config = dict(
    hidden_size=224,
    num_key_value_heads=4,
    head_dim=64,
    hidden_act='gelu',
    norm='layernorm',
    norm_eps=1e-05,
    qk_norm=False,
    init_std_o=0.0,
    optimizer='muon_variant',
    decay_fraction=0.901,
    max_seq_len=512,
    doc_mask=False,
)
Each number is 128 + 24 x the weight over the matrix's rms, rounded and kept within 0 to 255. Layers, rows and columns count from 0. Numbers have three digits each.

# v: layer 3 attention value, 256x224, rms 0.0472, rows 220-255, columns 112-167
# o: layer 3 attention output (transposed), 256x224, rms 0.0335, rows 220-255, columns 112-167
# up: layer 3 MLP up, 896x224, rms 0.0398, rows 0-76, columns 112-167
# down: layer 3 MLP down (transposed), 896x224, rms 0.0188, rows 0-75, columns 112-167
v220:101157146132113118131094130131134117129153118187119157134166126084094170115147152167123117121106128132128147127174115116092164153173113127119130177100118142119148113122
o220:155139134134126142155132121110168120162128099153103121095102160158120098130100146109071108119131101154133097088130149157081169136138144165091114126101133146143114150151
v221:137091099102140125114119128152142151096158126121134133131149142141137166131117152124091141124158125109103118155128098152100122156103181137121147142108123149144129109145
o221:164120143117117128128128148175119151135162176130131142140119106126118105123151112132113141141107123116118101145132131159133173163110096125103111156163103107128133100121
v222:101112156160143169121112156097118092149143174144133119123109117116158088104153121157126157156123165129168113132078168128139127103167165145123091143129136121094128098133
o222:095134129153111147141109130146087177117142067153131138152155130137113098124147089157090162169151082117132152143127097107164119096055129097124085157098117104137129115159
v223:096122176139131142128115129122099147129080090122148094131119149156147143127109124096097116150146163136150171101156136126135102102139082107094161117131107117122141116111
o223:126140107110105095176111125171103111165111111138202140087121148131130152112124166158087182143135167138146157112135109147130133111153110118123143106153112121115152107138
v224:128149088113079104097140137127110125144156112124124147105160069128111097106135149150147156124143164103155112083114132127143119088112142115155110102133142105146147109136
o224:117102151164129107123116111101114155110121128159110126144169120158123150118176152124112157153085109134139138113132133116155126145097138128147119140124130132161127121161
v225:130118160121115101124170126181144099168106126127089140156117120145080193112171134115086108145125158112183110126119145095154139123103116107090111134133149137093125084106
o225:092112125134100092129158107136159154162154099112135122147161104093156095156150134137134115071083113147070161113131112131133151094127140150134164110123151165124120095110
v226:144101140123173116146161156115126150107088097166131149106160079098118103146074182156104110071156096114154144156136148153131128102100135102170109124138083126076151096115
o226:180128112136112123142060135130138161105099110171104139081157145106175112102118148122122151126151122120135107115151160121146143125076157096145074158108129114131120138121
v227:134153136130120160118132139102159109173165145132116100106111112124163131110111088101161094085137154104090134162128127160115204183111169159112086150122130128134127124133
o227:099173120145093144093103129075132109128144138124128140103128118117137121111114119150161127131153086135111134165130106105139112084146123144076098136117160155128098133146
v228:135145146140132210175151130095166117144153135140111174151139098109112109141094092127109119094125096080146102101129136134145152122122092111173135118170104115136131148102
o228:157120122105110190170132144081141139102094102127155120171162119136149129137137112129162082078103141113113127077114152192096121150146094126166176114090211138147108151104
v229:122125178147122156133073160138141135098134097105173097120154118123145097127154081117114106123101112144169096165118125173168099141131156135095109088166206126145123134146
o229:181113184120123172101173120118124125140117103139160141154106073122098108104150130141144141168113139167115091131089113183137113138094135112131159117154157096120124121143
v230:119139100092109122174106120142143119169128180167115089135090047114121114121117108094101111116133135140163111129101103112160127136106120105118128088118124114170139135101
o230:096075120188111131097067115118119122183110085126101132175146122148100072182170096110128115133062141114160126175114152118149150118095140130103122124095117066163138127114
v231:139145174105183150160130083094119112102159154136134098093092128093159092183114121124132134157140130122119118143104095153112154122144135126139120112092151112154149103162
o231:116125139116128150142128124110147085102110145114072138089135136137135163128135110115092140151132103122106137124118135118132127127158160153144106151168123135096153127129
v232:125114127135125139137110145129136139116086113123163120115142136117104133156106143162081098079129116135116163145148106110142099137149107126130138118124111142144162118078
o232:126094110126120162135125162095141127072133125123111136126113152137125143144130127118128100134114113125142121128159113156145120111113139148126102112156167145141155144176
v233:137180147122111089155101131112102113092132158138149138155144119108103105125132061143152142140085120137134145133117134145130125123148158146110120133122139125127154131098
o233:138134110078092093115141107134181111101124095103147116123123124151088131161119099136145150174110123139139111086119110132099092163152159099142155138112117109200086138137
v234:127124102114158107152113091117107138130137143118109120106141129133119073115106135107128167120138095171076109121149141182122150144125109136128141108110183113135129103147
o234:086093153125137150143095114133113128103115145092093116110206102122142118166127168143153124120137122092161119115091187092163081076095099160165158154122093087115150122136
v235:159105125126141089123088126145113099149105157151115086156137121116140159135064123127093115137119095105132131114052147138086152121096186128143180068139080108162133135119
o235:162137137139127084144110145106071129143099122162156147141100102110175131105111111143126127182134159109120113124135124137166140125151142165140127131136063121103156148139
v236:108116138149113113103139098144131112102123091137111154090164118129167163111167133148138145137143155081084107130099133123095129115142127111091151119113152141154122132174
o236:135130173185140127131163118111122124128151142207126144124117066100177128087152129121099153133150145094153106124101088133123142109142095125092109170177098140095108115138
v237:131150160123132096110110144125151128162111097153116176145142134133112156106113113151130136121093119137113163139157144125122134154118159120160132137127140146128158108124
o237:133170165117127118111103123124128126122068146110085135127135149125104114086097122114099132121109115123169113117135126128105151140104111140135096158140144070141157135108
v238:120125136092116126136136146118112136129148175140093074132121083148110194094143163110135147154105081137115146156106122122124123165144119130137107079115121116138126178132
o238:101109141165119118164146142139117122179099152148134111134141103101093164149117131134132117114150108137177197127083107127121119147134107088166138125142131129151147137088
v239:088122088097184112189122095117132143109145093121086131106112149123127171124111087110105126180147124138149123127140159122124121091177128139142131092162075101111156124154
o239:087108125151137086136097108096125119101096116142163123109110126108184114161113102138139167130119098141118115105110144135135150109117140122162162113097097077151150085144
v240:112135080115168106126129110130122124145130126126138120129167138138117140137088138148118138154150128124142114100155134116088163160123088111118112175125137113179176128158
o240:123123082092200102144084110118126107111143118115132126115134138154195128127140130125149131160113122104093149116131092129120105117122139147125096141098107170139185127125
v241:197107146162127135105119125135140186133118120117127079103138162132102137158099141115099104164154133167112124170157161135125095123139124156119190131098116131075092113104
o241:130152122110128094112170130142140150133131102085108126126125123099139145107120121145134163140171142132169114112164111079113118110183160166135135117110134090134128140151
v242:166119097109091126123135103091096129203135127164103123132133108111091149110121099151089106157142149109071131134168128132122144150112067117135133128173124144144170097102
o242:141093109101137159137146126112132123111129100161099111153083110128151132141087108151094131113119128108126129116142140142138161077161113155158153106133120098112162137137
v243:128118135146078132119148100132134157113165145107108136137123144131137132151151140122130122079104120095164154099067145129132083163102134112155121117099121152086159058123
o243:129122136139098147154161118160156120105125143119101126091133169112093091082077092149083137064128142118129128146094093121168090189141141153135152086089142125087159152127
v244:152146156130161091103105125084086128105136162137156115121093118077161116167128103107128160131124161167102149113089153140146164135130097104149108111136145141176138162157
o244:142142093159100163157131158136130106151121145140179116169127140129143138167163108137138129139134089142106155116101169120097152103155111114117104121166163111099113118107
v245:114157109129127163158126116085137147116122129145122126082072135092119106198123085135184140087152109118083140162127110140150080168117095112128103114133113143119141115153
o245:107166122147103144123150153163147137198117178100121089143150146083117160167110121123125122094133124126125135126120152110111138153157096096118110112122138121159133153145
v246:132089133112104135140105122122109117076076098109178123149138117107154189119142158090131116154142135137095125132119149150167123157134095142143093143135108119087167166124
o246:126123128099119136127122158133158085110101124178138120111133132127152114131142116134129095177121172142099115092151116097131136110121139076168124164122098106140168144141
v247:151129137125150072137118135121138140119112134153134116132122116148168134131158118115178140100118119142147176113126129131173171142111147127103162091135159104124153135111
o247:144134135149167130114096130145089169115143176132098087151143097154117115098121122101138133114152130126123098144112123103133132141068073113134115101105119071143124098100
v248:060169146161110100159105162073151115123150155141157151152123111081168138142137147118142167103110129131130110109103121129166139119127127116169084139127169133134123154164
o248:118156128121119118125115084148152106131078190182125125108136139139138120123123118147144115171127133155110151149105148111127133147146150093162112106128116157176145117126
v249:101139130123149125141090067104125138157108131167121104123154116109120155071126136105122146153166133165133154173107119115119108090121123116151087101075094138169103089115
o249:113144123131067119148141132169121140101109128150139113116133144110096134127109127072134159134121136116087156118104118141155149169106145145147113141105155120134078124142
v250:159098143117096125172144126153091127171115096075125098089121150112095141107144120138160145137112133110099154102140146127135130158113150115128135164104125112155161113112
o250:094127118131131123118163118118108145095155137122116143112152147145115110139125126131095066135114095096123148143100120107148109073165142127141120111105112106113139103103
v251:099105180156104150148100127131107119158119110137076121130158149146132143164108162141092113092106124114131134105131085103084168150136140120117126154097105146112132117135
o251:113118119119174136140116119112132097099148132125097141099122175115087120144092153138059107130135127160112119106128095095113142087176084165119137104138115138124149123149
v252:102118099159138137147104119138152131146145161142130122133097115109129131139076116144128142146171104086113102129099156119147195110153109141168110135085156115134147143170
o252:136124136145129150179142161122166147099105136172126110120107113146172116136124151145148166138171090082109133134109160122132158197117142147110108129178124111106120129123
v253:083125128129133134137142167144082137093110124142150137141128127146126136131094128144140107098115175163137129161140126109111131165104158150133109137143068101164119096134
o253:171149158141074126140099149115142135076092088139141107136126147081158096097129136098085124097106156087100094109159113183102102181148149146125107118155108148109150112137
v254:153151108100164150078134152138092159151124090115120120163139110119085105112130141132102122119129148112104094126181141147180129123137066140111135114105132122132078107138
o254:142130141090111137116138119124144157132112148157116083113137097180104164113154117151098179104124129072080114124136149157148131124127096143119123152127071155161113138136
v255:137090118142137135133150127119139081136131121107116107135153103126127166107111155138188116116077105146109109110103122111130166124130113134127159157118174137130077120167
o255:115109118143136116146131118138139076107108131112105144116154113161096133129104121116140156142127137143115102108140152134132127146163143141159076161145110122153133107137
up0:094143179090165155125109143136157130117108148105156170155156082115091136123104121169161134131120089129117131090091142165142114151108142113148071085134146120148122156147
down0:098115141139147099162090107060118154153134127148125125160119145118056139185147187069112070169111133154134123125125093104155182130161133190116169127134136135118112130123
up1:147127097101156107099112167112096129097150112148108163139123106120113108107178162146110131111167148129101137145128105119130146124126135137117137139159092164158129155130
down1:149154097146139096136112150109124125142130144136121152134124104136137156149146181128134135111101089125100133144126128112111081117137152152140143138155087148090144111144
up2:127121118074148095122177112101112121124170145155120105103121080140127128139074165113140103079131142140135138124144111090129134130150157180117138138097127123120091151141
down2:089163107160099113178139126136160138137140096119141118091131150130140142148115159144106093143127148125150109106148153118125116133131158129111144147140130149123119166120
up3:110138087174164089137127125159105126151132102117080101134163154137094149160131137080104128155089123153148114081208162094157106134087099090100108124116177156134141117152
down3:153148126139132112150153105104133089121139160144161140115098117130128105117141142104132112142134148121151151149123118117106103151157105114144104169121098128158114120125
up4:129146114173131133140111105114114138139083114078156124143185205119166137125111124186123145150111147117159158143112108104104100118115099140145114109140089162113133165124
down4:136106161127098145149153143104100130155131144121140122160118162130120143132079110083116162121129149122117089133095110099154137159155114182104173157104113123119180127099
up5:099184128145150125146123129102158144073106145131148135100152105101163128137141095100161149134103106094144129131110130120127125134132146143116136157149150072109106123143
down5:106136109105076162108121138097148113149132082099095107123165117137123096132149117154114120142116105091149159139103099193105093093151139130077147168122122162176144090069
up6:156183161090141108126154104124142127195113086125156138120142098125126101083106109125137117106163127140104106117116117112125172126128099076155178131088157123111110116100
down6:180110146139153145093118128134130083095069111179119154105141176134091157114123122126123104094135144102187156116160100123121137161114132102072128109226094136121160116094
up7:131152105119139116103108124115142107147145129187102146148112106100128094072152135081145132143140145143126135092121140118093119165157135169101120111158128160121123136137
down7:111134125129113112101149128116124135129102114123130132148099124143158120158110124142136118134121125106146141129126135129182151129120116117141120137118093133148156123183
up8:090145096117132132159139151130146127145158123107134104110111123139161124095116132201103103119114108107119089133138130092176140097132102128155132107118108095135108123114
down8:103141166140100114174127124167130126165132114120110131110146153138109122124145118153131098152128147140160108104158133134119114128150104102120143123168140112132177130145
up9:127144111081110136147134105128186140158113161132165142139105144152166117136173146122106128158150147117107057140154133114097200145139084114091126176125143091142130108120
down9:136071119142146107184121120132138150098094132107118083137144117100136129147134133152134149142111184073150088179092149126088125129103149107104123115123123171143131137088
up10:130165140113153137130090122147103141113115095111126116136113146085138103118133143182116114120070151102141120116153151130152070121076103164133120128147176133139122125141
down10:143119127116122148129150125105159130131134144150176140139109138134133139095141126086099124099130127171149120201109176126116099112122148138101202069093189097136101151126
up11:095137120137142107151169146115140157126095127141143133135155124152161135112140123148091136135123135181093117120125191087129202120138137171140116118104120164114138123109
down11:120125115147129123117143124134152163115134157117100136109101099143141078164135145147166128113138129090130101145142128149106109145160132155106129134155120124144119127140
up12:114169122120107176141131126162151127169102151133110095079123121114197135133142097129121132122112146109092134146135160117146116144128102141149136123101140108129125147140
down12:137116117181120134154190113159136100135176109160157162161122120140152129141145096149178112147135117099141129098142112152119103089147129147146071140116108160127129081142
up13:107106139112170090129136130098125173101147204101145154103130127139134138153121118137103130127119162081179117135128101136126165145079105136090105133128138073159147148073
down13:149135121087125086135093142113068151154160162088187145161073076155108188119162130136093114105166104183093160162058142134127171097116173132104149090097161136134142071132
up14:158112152129136146121126134102157131143095121119132127126112148103139123114116122146142112131127105156139123117125121135156131101152131165123134126086155098125146149160
down14:126121115131129167098139140133141139139137152131112131144122122149148140172096112107138112106155089170142101127128148117113136138148129131157114130094080129123139115130
up15:128105127104155148148185118141100109146155129075157142124134091139147140117135164154111096123113123097118129151165105090126113110181114159105117125129147129136113140127
down15:128126120138106112109166102133109119150139150161109129114153101142147131130113129180150134179122147099161094150120136107135107143164122158131131117115121123116161117119
up16:131104159120133104134120144152145122162153106112133138112126139099158116097163149123127136137149075141110130132113116106132115112119157152140105120132149117119095114128
down16:113139096132121119137139120135083099162169084129154128112149133150146137111109126148115139149118144101130118118126148136155117132137123141148130085109127139138132146119
up17:155078159168108138142175091117218099205150092161062118140098126134143144125146144086108145086143109090152135128116134144088141188143150119136116109154131130142148109114
down17:148103111113123174125140132119137121101063086155083111098184136106133127125093128115105098155128107140171169120141131145110126150125144143120146133121134045095109133160
up18:129178128197126118125121120114129118135087134126109129113151136131193135116171110133132131139131155131145173091110162150086141143056149208149133138166130107149151138150
down18:118127142128084115110109158118134139136153112106093100156126112140132125125088137114129152157111128124101127129123170141129111121173137138151131169090136138162095126132
up19:160147112116147155118176136133128149129105109113126132153119168136124153139117123101160125138165150156088125084156126122138159107112102102156088149093113134117120133119
down19:145116138168075148126133122145131117133114160156110139172153121111126115106128122146135122135110109135170130162157141124168149149151147145118129131166106128127136123144
up20:159174138115145127137142169156181121104087135139091125121121164090111120117121099118093150140139080114124112125087135117136064116123120098132109141150134096146165138127
down20:154143183132157111167138135170144114112122139105110101119131138116094144102107116113149102134144174062137164104122117121120085121130114160129114135151095125131112101140
up21:157127146091121121121154087124118117141106114165128140108134121172118158110137155115131132154108128117107108123085135149073134188115142106167161145170092184113153134159
down21:120107166080121112120115171110152168124118067124162069152166156075139104139139167093145135160095109143158061071167117178086140178132134140106150139150100104134136128112
up22:090208121090143149106164118099106118185162123145166128121092129117111130141123162123119123143150182170141130139081137135154128132138086182117119132103140080105107110143
down22:123143124123145082129147108111118114181111159157098132138119143129072115136128166099162110127106121104115120097117155103165133099139120089124133151101128142146117120103
up23:113086113135125132093123134110089115112128145104152122090102102123126155142185138128124127123088100143173175092139134073081137113085164178118159116131110140158170106094
down23:136132125155142110114119199085154176098143058134170107149154090095124135136087149136135125122147107109145097139109128185118093121082148132130116153137086148137108134159
up24:119176128130155167112138133106141099142124172150113139134059139171122139143109151132132129149125075132123139151154098073164116117145132124118133124111151109180134145149
down24:153115142114100129136176142136127094128129083164113125161092114134148121182140123151148142173106087102127189112106137104089120101142127141108117129154136115142094153142
up25:131093118138123141110129102116124136156155179143140124137140152111074155121148111108087160090112139132125088146147144109136124157161126102130164128107159144161103138149
down25:146132135140141148107152152109088126147114162148132124144123100128107134127129150124134121096135094150101126117091126106116168156176120122138072139126083115114125146169
up26:143164103128158163138138159128150118107121089145156126158142145113098109125167142159154135118130116122152113137131162135101112076132102144093140130117115156110124114144
down26:137112147129133124098087133141103143084159127126121140127127097133152130132123134081101123130108081153082081141128110096133145132129139166134115121177131121141128133100
up27:121161152157131113144137099109085164144139153135163132148082140145133150136104113119086087149182080158110137114161091112143119115105152124142130109101121163108119145163
down27:142145095144099153153175121106174144113157147120063102137123157132138163148124150112105129158132125152155150122119136125105158112148121146120147149157143114085119099134
up28:106164142116122141112111073131177142131129155108122100130139113159087109130148082107111113113127118144124124156098100120163134087152081105122118080093141142139111158167
down28:140146131115137128126157123143137140118145154127111146103134140132119118110132146140144126122150135135108143138129160111114134102138147136125110122152163134149131132144
up29:113127190108134133136121123127148132149119162147108092120127152149119100189123111146108149117111135144145128098113154107163120094135110168136122139159102098107126111105
down29:113137110173126153111105134157140100092127109149115149166115139110158132156119140106120126093123161135104170124116086187133157122086127122146126105110153124113092094165
up30:148136133123165146141160131103145114142142120093114135136132147138132105137078106125147166138116111117138107129162143140110095133144127154155149134073112080111173130113
down30:123095123125164134124182131114110110133125105131116167146113145102134115163099065099127120140169094107159151105103133115099102162143086117108127136079103105159097144167
up31:121144129093111117112092105134121114120123121160147132088144123143099146109144140103110102130169097138133136134095116129132114132134131146098112153133132165151152115135
down31:165109133121114130167109110155106124133111133133107114101148169154151149153144150120105178137107125173078142113143120166117149117138114123146112118123123079078154114131
up32:137144126184137088154134130172090188152095139134127111118127077113082119104140137143108145103089112157115127163125113148132150117137155146104142085113154108140134118136
down32:130142142112169153121126143115131143116125149114137140095074148132150113139149166139146153143102158111133141118072125117105060126145135116113111134126066123126163160159
up33:140166165168123136132109117116065167127123112142107083135168113159159143108137158164119071063143109179125123115112135104155153168159104174167184161116132160112173153088
down33:139122106107172125132133127098118127126126138120069160122101115117177098164139129146119176156132103103169099089154141153051143101119090153110158141102122125160173132168
up34:107089084169152094152116163120182169132112139075090164105118111137194139121134125163122098121135143141135112093119110120136118090103131127159167114122126148109087097125
down34:158140152117163117110086132127133120113114104152114123147082112097156104112110134116135138103124121110124120098106172125108137128143157107131146167047102144136108138170
up35:128163111067134108111155113123152135163098138125072143109111134103135143106155126092144129102094066130126103109095115085136100128156137138151130123138154071150146162106
down35:117125095167146123120182128115131141085142147139095162091146103130152147147119113135158150161101103159152121077132097151086103122133120136114168130085135110137146140153
up36:073120122157116106153124113106149159083129119110121120141109160104118137106134098098132161076119098106117168091107115114130137144148101140123110145136127181105094125102
down36:130123114138102112157127115147119091107099131133172141145137101126110135142133157081162124120095171117166092129147144141091144104103128142128172132150123088111123138139
up37:092132135125135110177135158066138114115143162113083098098106111158114133171119091094165162141136098126134100142088136135137095132125124138095117160141104135100182084132
down37:081131159132181116127162102106134139126130118155146122133095088154128122185124128139166148161110152131104137084121136129144110138147121123195125126087113131107158120129
up38:155088126142115083119132121129136099167185135101175114136093082144160168159162125157132111106114172136109114138147150131128096187138138167080095102194127125149087124177
down38:120115124168092135108117097092138131130127125119157092107118140130124076101120115076157129135159082166159134065150149176090135124108134069151108107080128116139154105064
up39:138123098136131146114102130105121124078136101090135125145139104138146110157106130149125111141144167177148080117140158116132093139136157131174122114083133100092139149121
down39:144144119184143126167136139107111114098212153090133165164106142073105096098109103118074146143098145074125138120116110092121099111147128132151133115137140086148177122162
up40:146144131131113134138158131158134143115119183157150146125127111129130138107147124111117114146142156117185110096155144148089156054126125086105108139142143131151128136122
down40:103149111148154140066112145145143132148161087124203115148145138130125063129086109122141146137111098152145162128134149094146120122131129158130087118174108100113163113122
up41:097135130135142144116109110134066150144123071086123123137166104104170123138122157174121124077140110135104132108086130102127122148122125165123139103122123099143142122121
down41:152154126124147117169146140104100117129112090112165118108126109148135115160119144069139166115160113100079146073135132107106131177181125133101126117141175100137135103118
up42:117145130140105141147117153160158169153140160127127130126099155147140124102120115176105132075149122098123142153128166084133127138093162103131133111124102142131120101111
down42:111140108141118124133153128106113144089132141145123135138116139130124112124159159158125103137100145118138153136130129149173113151139138157118164124149128130170121122136
up43:120148121113117119137130153120144148144155119142131143135130118118121136110141134105141137114132124124178089123136118130124099120111112153104129144122116155109114120133
down43:132125118155119136126133122131112107105156104112116143141122146094175131142137110140142127136100127078128144104155160104161120120146096128170133143110131138122122118150
up44:133132134094142132141153130136169127128143124149141162123145142089119100125146162156113114144145127151104131173153151172080151061154138134154122148136135134098091128115
down44:126110151154089102100150155120129149095136116103145143084113148109150149133152106117123135144104098133139124100133123166146136124099146139139134113146140108119157161164
up45:145132152140110147129133117108134153149118166165127206161118193145113155099076091141112146119141103132138140141129150140100146145134080073149108112111131113127150068093
down45:108091130107159083126125126135101158142138122085138112190201135090091144099117065069167127135141141190058179164120158103173168132073163107094124117148125104101142162118
up46:133139130177138158147135129119111128096089155119121139104115131143157148119128113169126135183078111111124132137112122142106144145124136154114110114185118175089117145171
down46:080146128139136093136125131157129158145148136171130104115132146104132125091135134108159136109120110127136127151103111112124105105105138157110130145105119112146147132103
up47:112154131084117097119149128128148091083121102101167130081151132130125114129104118129125126109137126132091130164084133128131158105113140138112103144173123134138154145164
down47:161106131163158136151122094116131151187131141093111126108100138137176155130139074121175130161129120121087115189109110132137151147113107130137123095110131126123122121122
up48:162173120078103114146113113150144105115079146106146105144138155110156122138167206167116122127104113123152128082160095132124081095147142110122117082175109180145078143151
down48:172168131098105136172157158146108125118135122118119115114141143102121119168157097104135140072165110105144195163097113106090112101090118110093091149170143086134160122079
up49:128104144116116110154157158131152154139125104091130149150118132121114121136087123148112144127138115114130107154145132120140155155090158132133124112157114126136109110121
down49:147142131139165097125135104132103150160123120150156125109147123141091132105123104118125114119140139132119155101119151150137146101087124131146107117124116139136134123130
up50:151087120119129104111145140102120120136147133122142121107123156132130134101148151105082122144136116116147125089128069162110108123138125133136096168132131098091128132097
down50:139106151118136107116139156149125125090112149111104130101145137117115139095169108133076112153125130141071137082144136122160106123084074122152143097144115121124165139068
up51:074108097075115127099103094076137119142109147154153150113154123130097133097162133165116128133115116111123136153106139121153136113141109123154144093094141134098148118109
down51:113127131112118110131082120133132139146154146132150106118115096154120109093135144138125117128134172149101082146122127115134140136092129133115116138141134145103126153121
up52:124113148132125113126156102090178140144168143135134114131148078158121142149169143109095125115108079111092140134093063122111123138094127109104178141140124110105139136123
down52:124134153100133130135112149137126098161118122121151141120129113134157126126082113209122176159141114147103134161122150115164132120164182158081045146197119130118145145119
up53:102101097167150126111111125133132140122124138126143150110161114101167120166106150148153153109131113093113098143161141148142130122133098142108133154134137076131122166129
down53:113132134103124125105142103142123139130115125098131127129136136110133142155112142126109158107148136101177100127127129125112105110099075134082115136160136124148128109113
up54:130118127086130127109140135152117100157144118143118126148151090135146165163114140120135128128131090152128100115138137100173135110125098160148100128116097120132140115133
down54:150150132128152101112129104132109133115131105131129122116140147138153116112110130158179151130169134121154139125141121096125094158141125123119121148148112104116123085126
up55:094080164111134112137149130135168139125112113142096138118181139153167097130172096115161155121141122080133138161100137139125055144129135116121132121156144091126153133117
down55:135114144120076169152133099117114127106126166146114165151126160138155071111110109155099138119170131096194114112135142083124081142100103105151098153202125128113115080082
up56:115144109145128148127159157103156143097164167148159156144124120145147140121105149083075119130124140121150131150091143119127135140123158175130124127126131147127120146125
down56:147103129153147125142131128102148130123147132120172114162115144138119171069143098120122128132153145188111165117155137104161123109108142112128129111143121139135166102094
up57:082117185133136108142119112115172116144158132129130112141079163075122135151135116126106159106121142109135144111088115157080140119098111064193134140111150110122110157119
down57:097151161105111098105086168101127124133106106051138125107126155140091138131089149118109118151120152135116129152125092150074147121108119141099151124097149142128144130142
up58:103150149082138090137140159142130127120133111144121139133112140155112124146140118141154167124132125154132119177121130130169190110170156155148092156149145166118090088128
down58:111155084097120143131099129118130112152141156126178158174105144131145157130153151114126150111119184118071137139129138142104163129164136140177160113102133125133095118121
up59:107133127117110137128092165172146131110121116106059107149136140105121111136165122117138107101117164125128149143110115147091194139151127148082120131156100154120111118117
down59:144170145110115165108138139103079121086135131091130123136137102112163120138089108132205142132139124117129146114148120107145120145165130126154154109083138124126126133141
up60:158144135137100121096081113113115138119165102126169161116092151173117122110148122138084142099142133176124131149159094091100148144107193080171083131159135096111099108137
down60:129084118136120138157108148161106134130102134149141144153153121115141095159092116138148096112073131135117130117136095129064171126143125111124097182135131149116166164149
up61:129118123088186155094132131140145114141140112092121106142108104097137135071066098096144064088126150192052157191119129115110098110102129092159148101157180111138121077123
down61:124128096146104112126133091180154104115128100141106128119093106113190115104128109132182075083135092130163205173108116149140102166116158128126136151146201102122101135138
up62:134102119156094082146138112143210154131104164129129130143129143108126132112126162137137156157145123153125121144156099116154118139143140082090123133122120139127100168138
down62:101112110081118078142127170130161148090119092133117131137146215146160110158130171113164156163152106101144149122145093112124107190147114094137130145086181072108126173152
up63:106175140111129122149131109127154125089151132124108130121123146116115139159144084124105120111180117134110118138116070142172161118164136128160121146135148186156161106114
down63:127186129117126121134092111148143157150085117118145125120124135128130120154117105101084159121157122148150132123158149160098117136157142123158118109126073101124129139141
up64:122095133133118127179129118141149139136112175106166138137154134137129110109119111112107151102172160129140151098107131130084102094099115128106130114169080115115102132101
down64:087144164140140118159146137124127143130154124081155104116098157111089115129150101086159111147125154156130136137134111161158135082128121125129159122105085127157076147132
up65:112137106128138148162103125141107110151138140118145110141140127127194149140147175143114116160153148147088156126144140098140146122110101164146116095081094135116135097148
down65:130089158137111132156145105092095121139157099141111122142138098073113110155147126111144120131116148124090133096148146104056143105120162131146132106195113091126112111153
up66:132131166155161095142133093119138121092169169125104146155135104112088114142147128136110153111142170124129163123171129146154167080150130084138149168104125130164137106103
down66:157125165114129118139121122159112102151126134117142132109077119142154110085111147112138134100156121125086146115114100098120171135148103134128100097149124109110075119101
up67:129155090163137134154147125102087170135135138123167108135127126136131119155126126144129070158137132151156125133124137161130130076123140076142131083123158143124141078115
down67:150144129098113160170127164103164174166149108115115179138149107099108097181113137135129161067136112184135148113149184140099096107136120162141123121076062147065109154164
up68:104136075094138109122154123128167166145129132148166075109146101155174132112155096132133140087145139126130069106170125148123117158139113088152114126099098150149124122133
down68:135083100137121145132091127127107114071115128167134120127128157098156122149105118084102149106120137164150112107115115155095105052116125141112136097128092136131137088152
up69:099137119068139161127128105099127106149142113099121107127108154144125141141134152134119163101080173131151138117122154113135098115089132119119122138120113101109120110112
down69:135101134180134137136153150128149111092152140145137131171069157157108138155140133098118082076145121146136130128134147131113174156129136127099173142109106131155138104122
up70:126122119074137156125133145103130164107155093154157108176121125153113151105115127115121086131117142152112129107147075147107149145141148176136131116097100169130114140141
down70:154134132129121177144091117132088124162162156163111137131182128151110172087121132187097095117176115171110159153139095085107067157129103100157128136130105125129149149187
up71:128108116107118147114129101133105118123121120143126112160168098168127162084149149168095122088127138131124154121078102080119116118115095114121151101111156130154121133126
down71:137156137124137126125130119142104117152137122104128108137149107131167148131140119123119180145111162135173119177122168095209134163101144100106109124150140133122116135146
up72:129148122117112128115148145136185147132082191124125103126146132148137157146155104095167100111122113114160124145129150130130091135131149081133142142136123139136143159142
down72:149159097137138130150115150108113121125117144118115158160098111130120107154175111149139119126125155129179122122159149129128118115127086128121135119109109133135107132106
up73:102190159120117152137159105169164129130146130137194117078110115123153149154136097134137161146103142125142114122122090127106104137175116161123160100152165076130135144112
down73:124096115095132129112123139143163102174155183145149170144110145167137120125138126097157111106151124130115113126150118088118128097131128135133152120079147128113156105136
up74:165075113102105098123126140163133129152121167130116155126171148173102102132155142139166144104102103108132076141099155104132155119130112075088157142129126122151179144143
down74:137153142107139200120128136129124178107125201110125123167111118128122174065140106067128128133117118157119154146114112124079095140143090116139137115102167141051135129110
up75:150123140116133115162117136090149099135141104149114114136128146136098096108112087150120140177136113111144107112098168138112138125148105136061151128127135156117139131115
down75:152141166168154093169173139086121106152092118140104133113114139133126139145113129095185157144160112091127136127122117116129110103108127153117165106064125126132135141165
up76:108140131136123123102108124130090126112149105162122143143126104168116115128113148147117121158131123126117098132119124127109095131145137142116131123121118123130129126147